python train.py --n_layer=12 --d_model=160 --n_head=2 --n_kv_head=2 --head_dim=64 --d_mlp=1280 --vocab_size=1024 --activation="tanh_gelu" --norm="layernorm" --norm_place="pre" --norm_eps=1e-05 --positions="learned" --qk_norm=false --attn_scale=0.125 --bias="qkv" --tie_embeddings=true --parallel_block=true --init="normal" --init_std_qkv=0.0395 --init_std_o=0.00809 --init_std_up=0.0395 --init_std_down=0.00809 --optimizer="adam_variant" --lr=0.00152 --beta1=0.9 --beta2=0.98 --weight_decay=0.07 --lr_head=0.00562 --grad_clip=0.5 --warmup_steps=366 --schedule="wsd" --decay_fraction=0.644 --decay_shape="linear" --final_lr_fraction=0.1 --batch_tokens=32768 --seq_len=256 --doc_mask=true --train_tokens=254400000 --steps=7764 --dataset="wikipedia_en"
Each number is 128 + 32 x the weight over its row's rms, rounded and kept within 0 to 255. Layers, rows and columns count from 0. Numbers have three digits each. The size before them is the row's rms in percent of the matrix's.

# layer 4 MLP up, 1280x160, rms 0.103, rows 897-977, columns 80-159
099:146118091155136177134112134121152148116091111098042098093133192158163116130082068106165071125058130152121098162129174093125130108088081167103154134132151102116096125127170117089145146171198088076113109125086145142150117144127171135075153125
091:180160111122077165125138184117168123122118123137087082119067133080157142104111089104109098105120144125129161086078099139147132096112127119154045104143125067094193142105129136098155147122094099080123174141139190145207126154127141084137157095
054:087127080170116170135115111145219147149193133090160148091147156162080118127107124115152124119149106115089138166105185080203169077113158179107103098169134098082118159159101102146135167100105118135221141128155100128102108148091154068093104124
088:125097170090119141127163098154168140107118137086185118098070111118062142154069157071069158149163149145125177137092115148133158113111095167130081091098168130104090159196125104143107134140058107086118108080155081135105101132127187135135144117
099:134208100122157125098123106112164101103152147109158153095078126130125114084105143143121114128098130148163112122147113151135140094108135188063107187098128089129111098188155106093127148129079126183135116134125099151165102138190137102134151128
113:157129055078127140084121176098143082113104099083106124156125179176120142142137129095172150080142146110099195129107109144186136102135167109100104096110167049070156185185149098093125153134120139100067162062098121163191106150107137089134107097
108:176128086126071186168103132096191126165062097149102111134143119123113123144074078102163112104140099137131159124100148108169120099176117103122139135116124141127096126129137088042098214138111083148098145093146105119155167152080150104062162133
089:146118115075074164110104137112157116137123124147077097174141122100154140152127129083114177165130176144101183019120124090125175122169132116074148130114124150100006121080168144195169150150133123110184142115041131111141107148118108172125126158
099:103081165156137171136115170144086108161130083164071165164103137169105179155184117122115099083132124116122143140146172171132147114116085101174134115122114047091119114155104140081131151141073151158098192121149138116121049128102126149143141104
110:159128165138094152117112140105137158136149174172046138140177120093127169160146097102125132076157135139147087163151146136107135119112151152083100129167114101091134163127130143076137130154091050148141151134172182090085104136068087086153147157
111:136093110163119186154115153134127110162132110154139090186153118122175098200151093130146149127117149101081081118122119169159207151122125151114114093178151087139133104116099166136169075135109099133152128184111126195082122116158139121141174176
094:130144141064098142189107188120142119151138134140148137143138068160118093106135122125158198142107086106073142120142124072188120149095090201101096139163108151110089112131180105075173189179103165131124171127163097103102071063112137138120152102
093:166113142101125125134138159100109161141082131173168139108174165147162182148114105085137127137086085149087183073125144140098089077141123135092090088126107131132140139131190120156144112173110098140074136207142142142164081082106179155122144109
081:139131149051111190136120125131118115104111102085117110140144131130051128081130119100164150130117122090101119180132120155173147148150117131158127171150102050037094156128166064134112184085109143127082138139195122134122119144096181162142089097
113:115124112147141154139151138100166135103135081080125124151066116117180141146129140097157130095084128172132133064122164102054138089114087190086059110103099131146087204145159113137145135164119112116116082081070146133133107132146160133161136165
079:144114119131108142122154130155107123131105085171134126133101070118131103169165113100157120115136180128150111088092167196104145038173116120123135108104089136134139112135138102161095065137123127171094105144155150119183162089126114146137130109
067:184118113101120119142125144068124140164116158170145129167108165138080154135114150126130111113077089139097112113196151182189133105087130145089150147119173116113127090144147149105193162128109127113123118160106170113142100078099121127123121129
106:153090102069062134169105188116164130156073119133162082221178084161134189135121076119145124127142107098152154114121104075127105110114160087115141132132077108133142132127128080082157123128104106167081114119182100124161082092066224118138149111
105:196066137089108124121114111129115179110151128129127071199155134114131163115125105091170129130123110150116129067155168140100179131142117130151122099132057138112146197120173107121106136223135127138197148091074180142156094157157148146098174127
102:090108143117123119106105134117092144124081128115176104163182092140169107124143134126095138135164077097120158175148084189175141149127139121086055097158132134117145103188134106163156166076100153135073133144134101151130142078119147150140209138
098:149118108092144141192118173147096123151120120086129134160098085143150101186178125117116207157135117160095134117152152140131123143073090079083134151167130136101107117121149120146127095103156139172123123103133130189051117108112158166134222160
106:177070147080153161188135146112123118135086128089089095187183134153141139118097119093134201126081132150120105085175121153138143106163141132145083076134072072114124166124140050177112083139137128140143123170091142146143165080136157148130064129
098:132111084145148136140137151126225111149151108104093103160150077153144139156124144117107157092112148125132125146111152123116160121070113148033149161134104134090066210127083125109167126161135127086108116134061153132134138096144156115155125118
114:157097127094132147159180128083130152105122063142110114094149133097180122108156091102177174144136106096137183156149134124136080181145142119103112107076078112099101145138223137099091167128105110122110167086173105163111091129109102112119134158
099:156160166162116183127148154107116115158063146145188137123110201128197136163090138122148145126122098106150070111181046193162074074112100145114142117142167100149123132122088094120110119091111143178174131125115110144089136064082136145173181138
108:164135137130132163115108179098113149089136112164152074148179104101121109158107111074125131162139107149139147153136045118113174092039089125141110126158157093108119084126145097115178129051142104124102101162150195110132113094201182117094193117
088:170161088107120169214108114095132156123157106098184153079073128115091193085139112128157153122102132158117147093097131128135087115192067128116078080157148123138144109141126091160161158153091132155103127151089081128191140144151155126128099164
105:180180112051122173122129147110103123147102112165123155115141172167150125149096100122125143120099147110157113119175145173083100132074066150154136147137087082122118107108158123086113161153140132113080143106121196127160085140121123157089107197
109:150136079077149179147140150068175135148054106121186115159139158130163143133094104121160196133058094095060178108137099116143116131186136107120101060124138102105098106135130095117128202146095140133139150141072128101102102066115144164106086138
080:128125090158162184114093139172130139118139065172161133145134141188159133132135102111139106114128074159178171130131155144184119162100087114126119154123120120051145145166140138066141149106098180144162186158136142122113125084158132156113167170
098:146123109140103162175119169130115105173092109162116122231120109181155145134153107117167130157129130119122153182176095120136112091147154114108111078136094064100095119183132077131159185143042122176086182054171142116095098091131109200094151161
102:098087103150127144177112131128102143113138145078153106129088090102074217148141094122146121138117110142072107159117182130090179125111128135055095230132124143099135168137133096103176159167100144140146146177149158114125070118130126155112134172
103:155094083127106156142053147117095138105133071089076172217123157142147113101165113112177138148160115149116129142096095128161162158089155118167096127139127121106114142202133069105136131087131151132117129085140109114149080092122130111111192161
100:155140116077136145125106148105167125138181117192154090166101074132085098148137076095159116138189121151070174125133164122141149110100104159112112121154122115125066135163153150081129174132132086090151116127152156135166068119112136090094115183
095:185152122145099097121103129113070172161155110059126079150157129170107168207103088086131140121068135133135121128145200167170123157134109148105107127153115112168148141111116130086156082084125109149179143123098211079130104109115115162119104172
074:120153140123097146067164167147129164158126133096113089118205171130131151106135085089150089109128171107099142161103122156165119188129133139173109177122140057055118126191137151120162118170121053112148140113089175168123100124086173103148133116
110:073039120111121133228102145136165145160085113080063122164148084146117140135131116116142160177104133118122182147155165176148155158135100100064123109131100120037096135085191082102125170120122126107103155129137118169115091127120162126122170148
111:104100122141137178149118152104137112140117065127149123165111055182148169096176106100139134141115093116077180153118125151133123127137146153095109133108107051113099082161153100121201163107047111144173127140086133116108041155141173113134115078
117:128093123114116194135126131157125107102125155063070160099050149131172135101185110108138142102088156153116143131128113157140194110057106153140152114131161040104082151182134084113142150117086146120186098143093144146108129123145166147111158166
105:187152131107100120184131114121102087110183168080100109170146086133130178108111099102141115075081084078128130128168137111108168128149085192142104152189137101190073149145166122091106191146131106157166124156141130107145108108080114175077154118
090:091093080121158114079067135163195134167157161072184107146085151062084148161127127118111116186144134082095101090139130215147199117094136168084123082114146103095152159137126100139179126135075128143121126151121142135147106109151200129164106099
096:141137122097133127203121103095093106127124099148101079157141109073135175112145110107208109121065122138160117071160157091131174148101144120131073110100116128135102186166101107128105152127131128119156134123176160139141140109093129088096127223
108:184070111106145122176131075120189137128154127112060110124151062148142219115092103119133133158105148091131116158164187109174144110140121163081125128190148112107069147210151117110100123212141129156197125088170127092093084119161156138120142145
106:124087179090104185111123156126153127135124152134123115154185116097133119150185083116138103049120122075092124093121136129198141133088194121126123098164105132165159148129167146115129088137120069103151151177119132134121159097113163146091162177
111:149194100134107160099069139074142110201107047111155110133107063145133127157141139120132130102169147161114154056111119112109156103112110152163047137119079084137142157108156060110083081098044099122122146129100121105180064132158140160149146149
094:112150143115144180131111165101095153144105101135111118158100086147145158158155105120164179082118124123031170076127172133148174134154123149126089102150071081152106123094102115115129131117193059184100137115089144101138134131129130147105097113
105:156128137115159160121108189172122116168109107051200146164071064133125107138128136119123146078072121136166136138108096117152149127101061162141139129133122115166107161150108100080131119089129125089107156103091098148087089034145200171137141147
097:131122136084112122148051172123151129148135090066112159177101109200076152144124127118143107142145118151144151094175108168183186165130084191144106126127120095107122136146131104090195135128084126082083159205150150153074103067100141140122130134
060:156075077143124174152097126080148172130153123127134122132123098131107138142131125140107174148142080087145127165114149151130171092087104167132128169177113068071064148128184108116159135183126060123065190117152110171157101136107173157070105179
110:157092152087108123153085121124109140161109131138097129155188140084132225137125121132119120086086076172107083175170140108128138054102134130158127093182107128110151133124101123160153066179128122162097232112152090090165110172128162135124125148
092:136114085107113139123183086069153165180120153176125152114162140138103119115121118126206086133154149162112128116132163103134142128162110128059127107132143122105138092153172118153154135218140097177093144081102100141176071105115123081097087076
102:159130109119126202113158127028162119130089124063069139130164125157070129138116120108146105082109161114159188078109072151128165104188160144102124055143125113108120179112189119105142160076137147158105120088146171124168111101043134132113056100
104:139183074132101157083077170121132121139087140158117134094182144054130134135069099117103093115157139129071110065146131199196153144099144120095092132153131069170135098136079165159194087100142080132088122206081111180147125128138190159142102104
052:121079138077151106191185180105157142183152161122137158140159199136105085082089111096148157135150148138119149144116158105153137093069183159154115117141124098093109076186129086133163118186145110140119152122112155145172146109158166162094119111
099:154160169135149114056102143118105129129176084099078119105134177144115089123128129139101055108117146128095159111129125232170195094118160236072129089122104112122090115157198139116168127108156134136136173148155141134144119109139169112138174097
106:110132156085176151151140162093132103129160072133150100100188150154140113133131091117150207133065087082089147103101148110158145132122158161173128143225127148132078114132141160045128136173160128107159176165181133172091112082121106103085136159
097:162083141130116153150126212142111125161091144057129126090100161117157232145116135116155126128093077107191136086148089142136125098125062108135166126137126085109162152133097155137113139146102154119079121113093180148194141081177144144181162171
109:160046098110145149167134149122146112102135152143090094114166114181111227106104035107121155139075122109134116065117138086158147079109107126093157121164109147151102148139144153120092161164134097135144176109179138116135103119133199156061155123
086:129086028147140118072103128082184139090115121201117134141112099133162147117067100127123049129104095158076148134181134125179174147126194185107111076147123146159148150193175108127151150178115127109134122118133117097110125148085112137127111146
100:164146110073063154127078142106113129181082098122170133176130154097097176139124073132134102092119102183113155127107127143121125178110083197074088139100102064124164183120146156090141198137144123188143109142172176167079139095150171153129138148
105:136162041107141131108097109122139068120094061184107087126125126143173107228153152097165099089139052132083138100114119126119121079113133131099126129123130101148137203102083127061124172111145060084174101126104141108151112131147123134114110187
114:115178160075082161095104100115147127161125103106076111103067101170123156109081097133101102160153141126125136102124106153163203102110085145071105134095163111105110125141155131087142145162098153177132143144131124093111124143157148153140184108
100:109136080127207145226105169057124119096153116080128060195147168172081162123120143117153171153109134048139130109126180113145187130187156145159100115155103118143119117179153066056137116132155100199106156096195187081149097104118122118119096138
087:147105098161103114186117089096159133111145141151094041117068065103121199113150152112145090148131129155087158078126098132132130122130142102123131125145068092112098107192186127130136146127105114157221132112140170139147083137055159134123128114
085:109098045101130132118111129096090141169101070105158122176108192237131120181134134137113115116113109161121169108137128179143085167168171128130124134103143120128087147131139128129109054171116158113068152108165068147144137091122157152146219162
103:128125147120138133142170122094140113145109098126153129129130141126081212105112114134128114134071102126166163142189178111187193152121086214101106049148135127134108165176170132125163091133048101171175132090091133107129141118139121130120097062
103:160100151080169154131118134103114159123090133113163102116087171086171158136132149110105112175088109100153143128122148116114212092072161172142095087086155072130140151144103130175133090118129129131114123073095112136132144092169207142130191127
094:127120139056123151116133088146105130161144104130139049113174144081195169164094097096118150155103136198134132124140152164135104128124068117171122056185092079125139101151114081168075119170095130140119124166166115129110163118140159198131136194
112:166096144136156189219114185116136105144072092169128126150172138165076183142155134099135172122122114113197089119147130119139134129102127113155126122140153105127117112146118104086181117165092050104110168108166122117116072082116121058123135165
101:142094131113112070122113166115140087118093114078067115165140136194167118189143157125120165088126102073134117124152166142112143104129121194100112160148128122113155144089133133121194140106096091135153122157160192148109093142084157114124147112
098:168122125121101131158136119099145110094056087108116077134156090141120121119070071113122115099131136100103117126180161178155110123167125134144099132159084137142045208123098101108076158102116156176152117172130088181175127179102177140094098125
108:139101136070153123180157146106114123124107148127134101148151115133075157110110144087179215115086154063134135127155169143128173144105098211063139086117118106146111112148140127116176121167112112176155127100090172167106114098130132107104117159
084:119135101107110154209091127059114113193097137095140120092092140139083096116165135108141169157109112092118136136157079122084121145137165111108170183175099080054084116121155105097194186067095129115175157103152125128174080119097128115109078184
107:158158056055120079104085152064113131141146123089109144117164067120172108158068116106144147124092130104157146157150140117143138065139101147168110125195148091126146094122158153124176106196147088135103135086162143142135121138122130098107128103
107:148137102087141155106179153138096096121055144094128117127069156201105123104131158108137195149098088050113111190131119159140168127098146158084123090150100150172117155176119126095180070099127161099115121089097150094104104140108174141158127133
083:109097107114128126131156112105114130126099123110160128153110139215091136089151138128132101122114098119143155095152112126179165146146105109180046103162131085095156121142183126155109132161109142150083163195189126150177102121134104156136150183
100:113143084084061113152091136156151130194141150123117074141140099125141202166177069128162161094070127079057145103153198110169151099152154115097118177135069132148174126137143148112182137149179133148121118121157099097092155113093134176096145162
110:179052142141117134174109149125178151154140097095120137195157095095162149146118133117141115107117125096142124132159126143139162150078123124077094087078134091072106089141144113143180148113051091128152112101087111157113092132068155117132168115
109:164098107092132154183180153147108151154031103127186053177132110151182179121165097120155174122095113165132175134158116118160100119155163115098133113129088112148109108143110088139098143090093092162088178045126087070105125118119147169172128155
100:119048133080160157164116117123095145089093131090132054135119132055099205170064119096159131106110118133077067170080123087162130156095121141110138117162149142141130156170152150074156175172144116170167106095129155096114155153076168150131117169
114:112106065138119118098170125112202086124167162089128102152139151217124131105100145130118126100117151139170104155109165139142131113111088194074079178145142130084161139141087131131125122202143150121071102144171105126075110120098138101125134138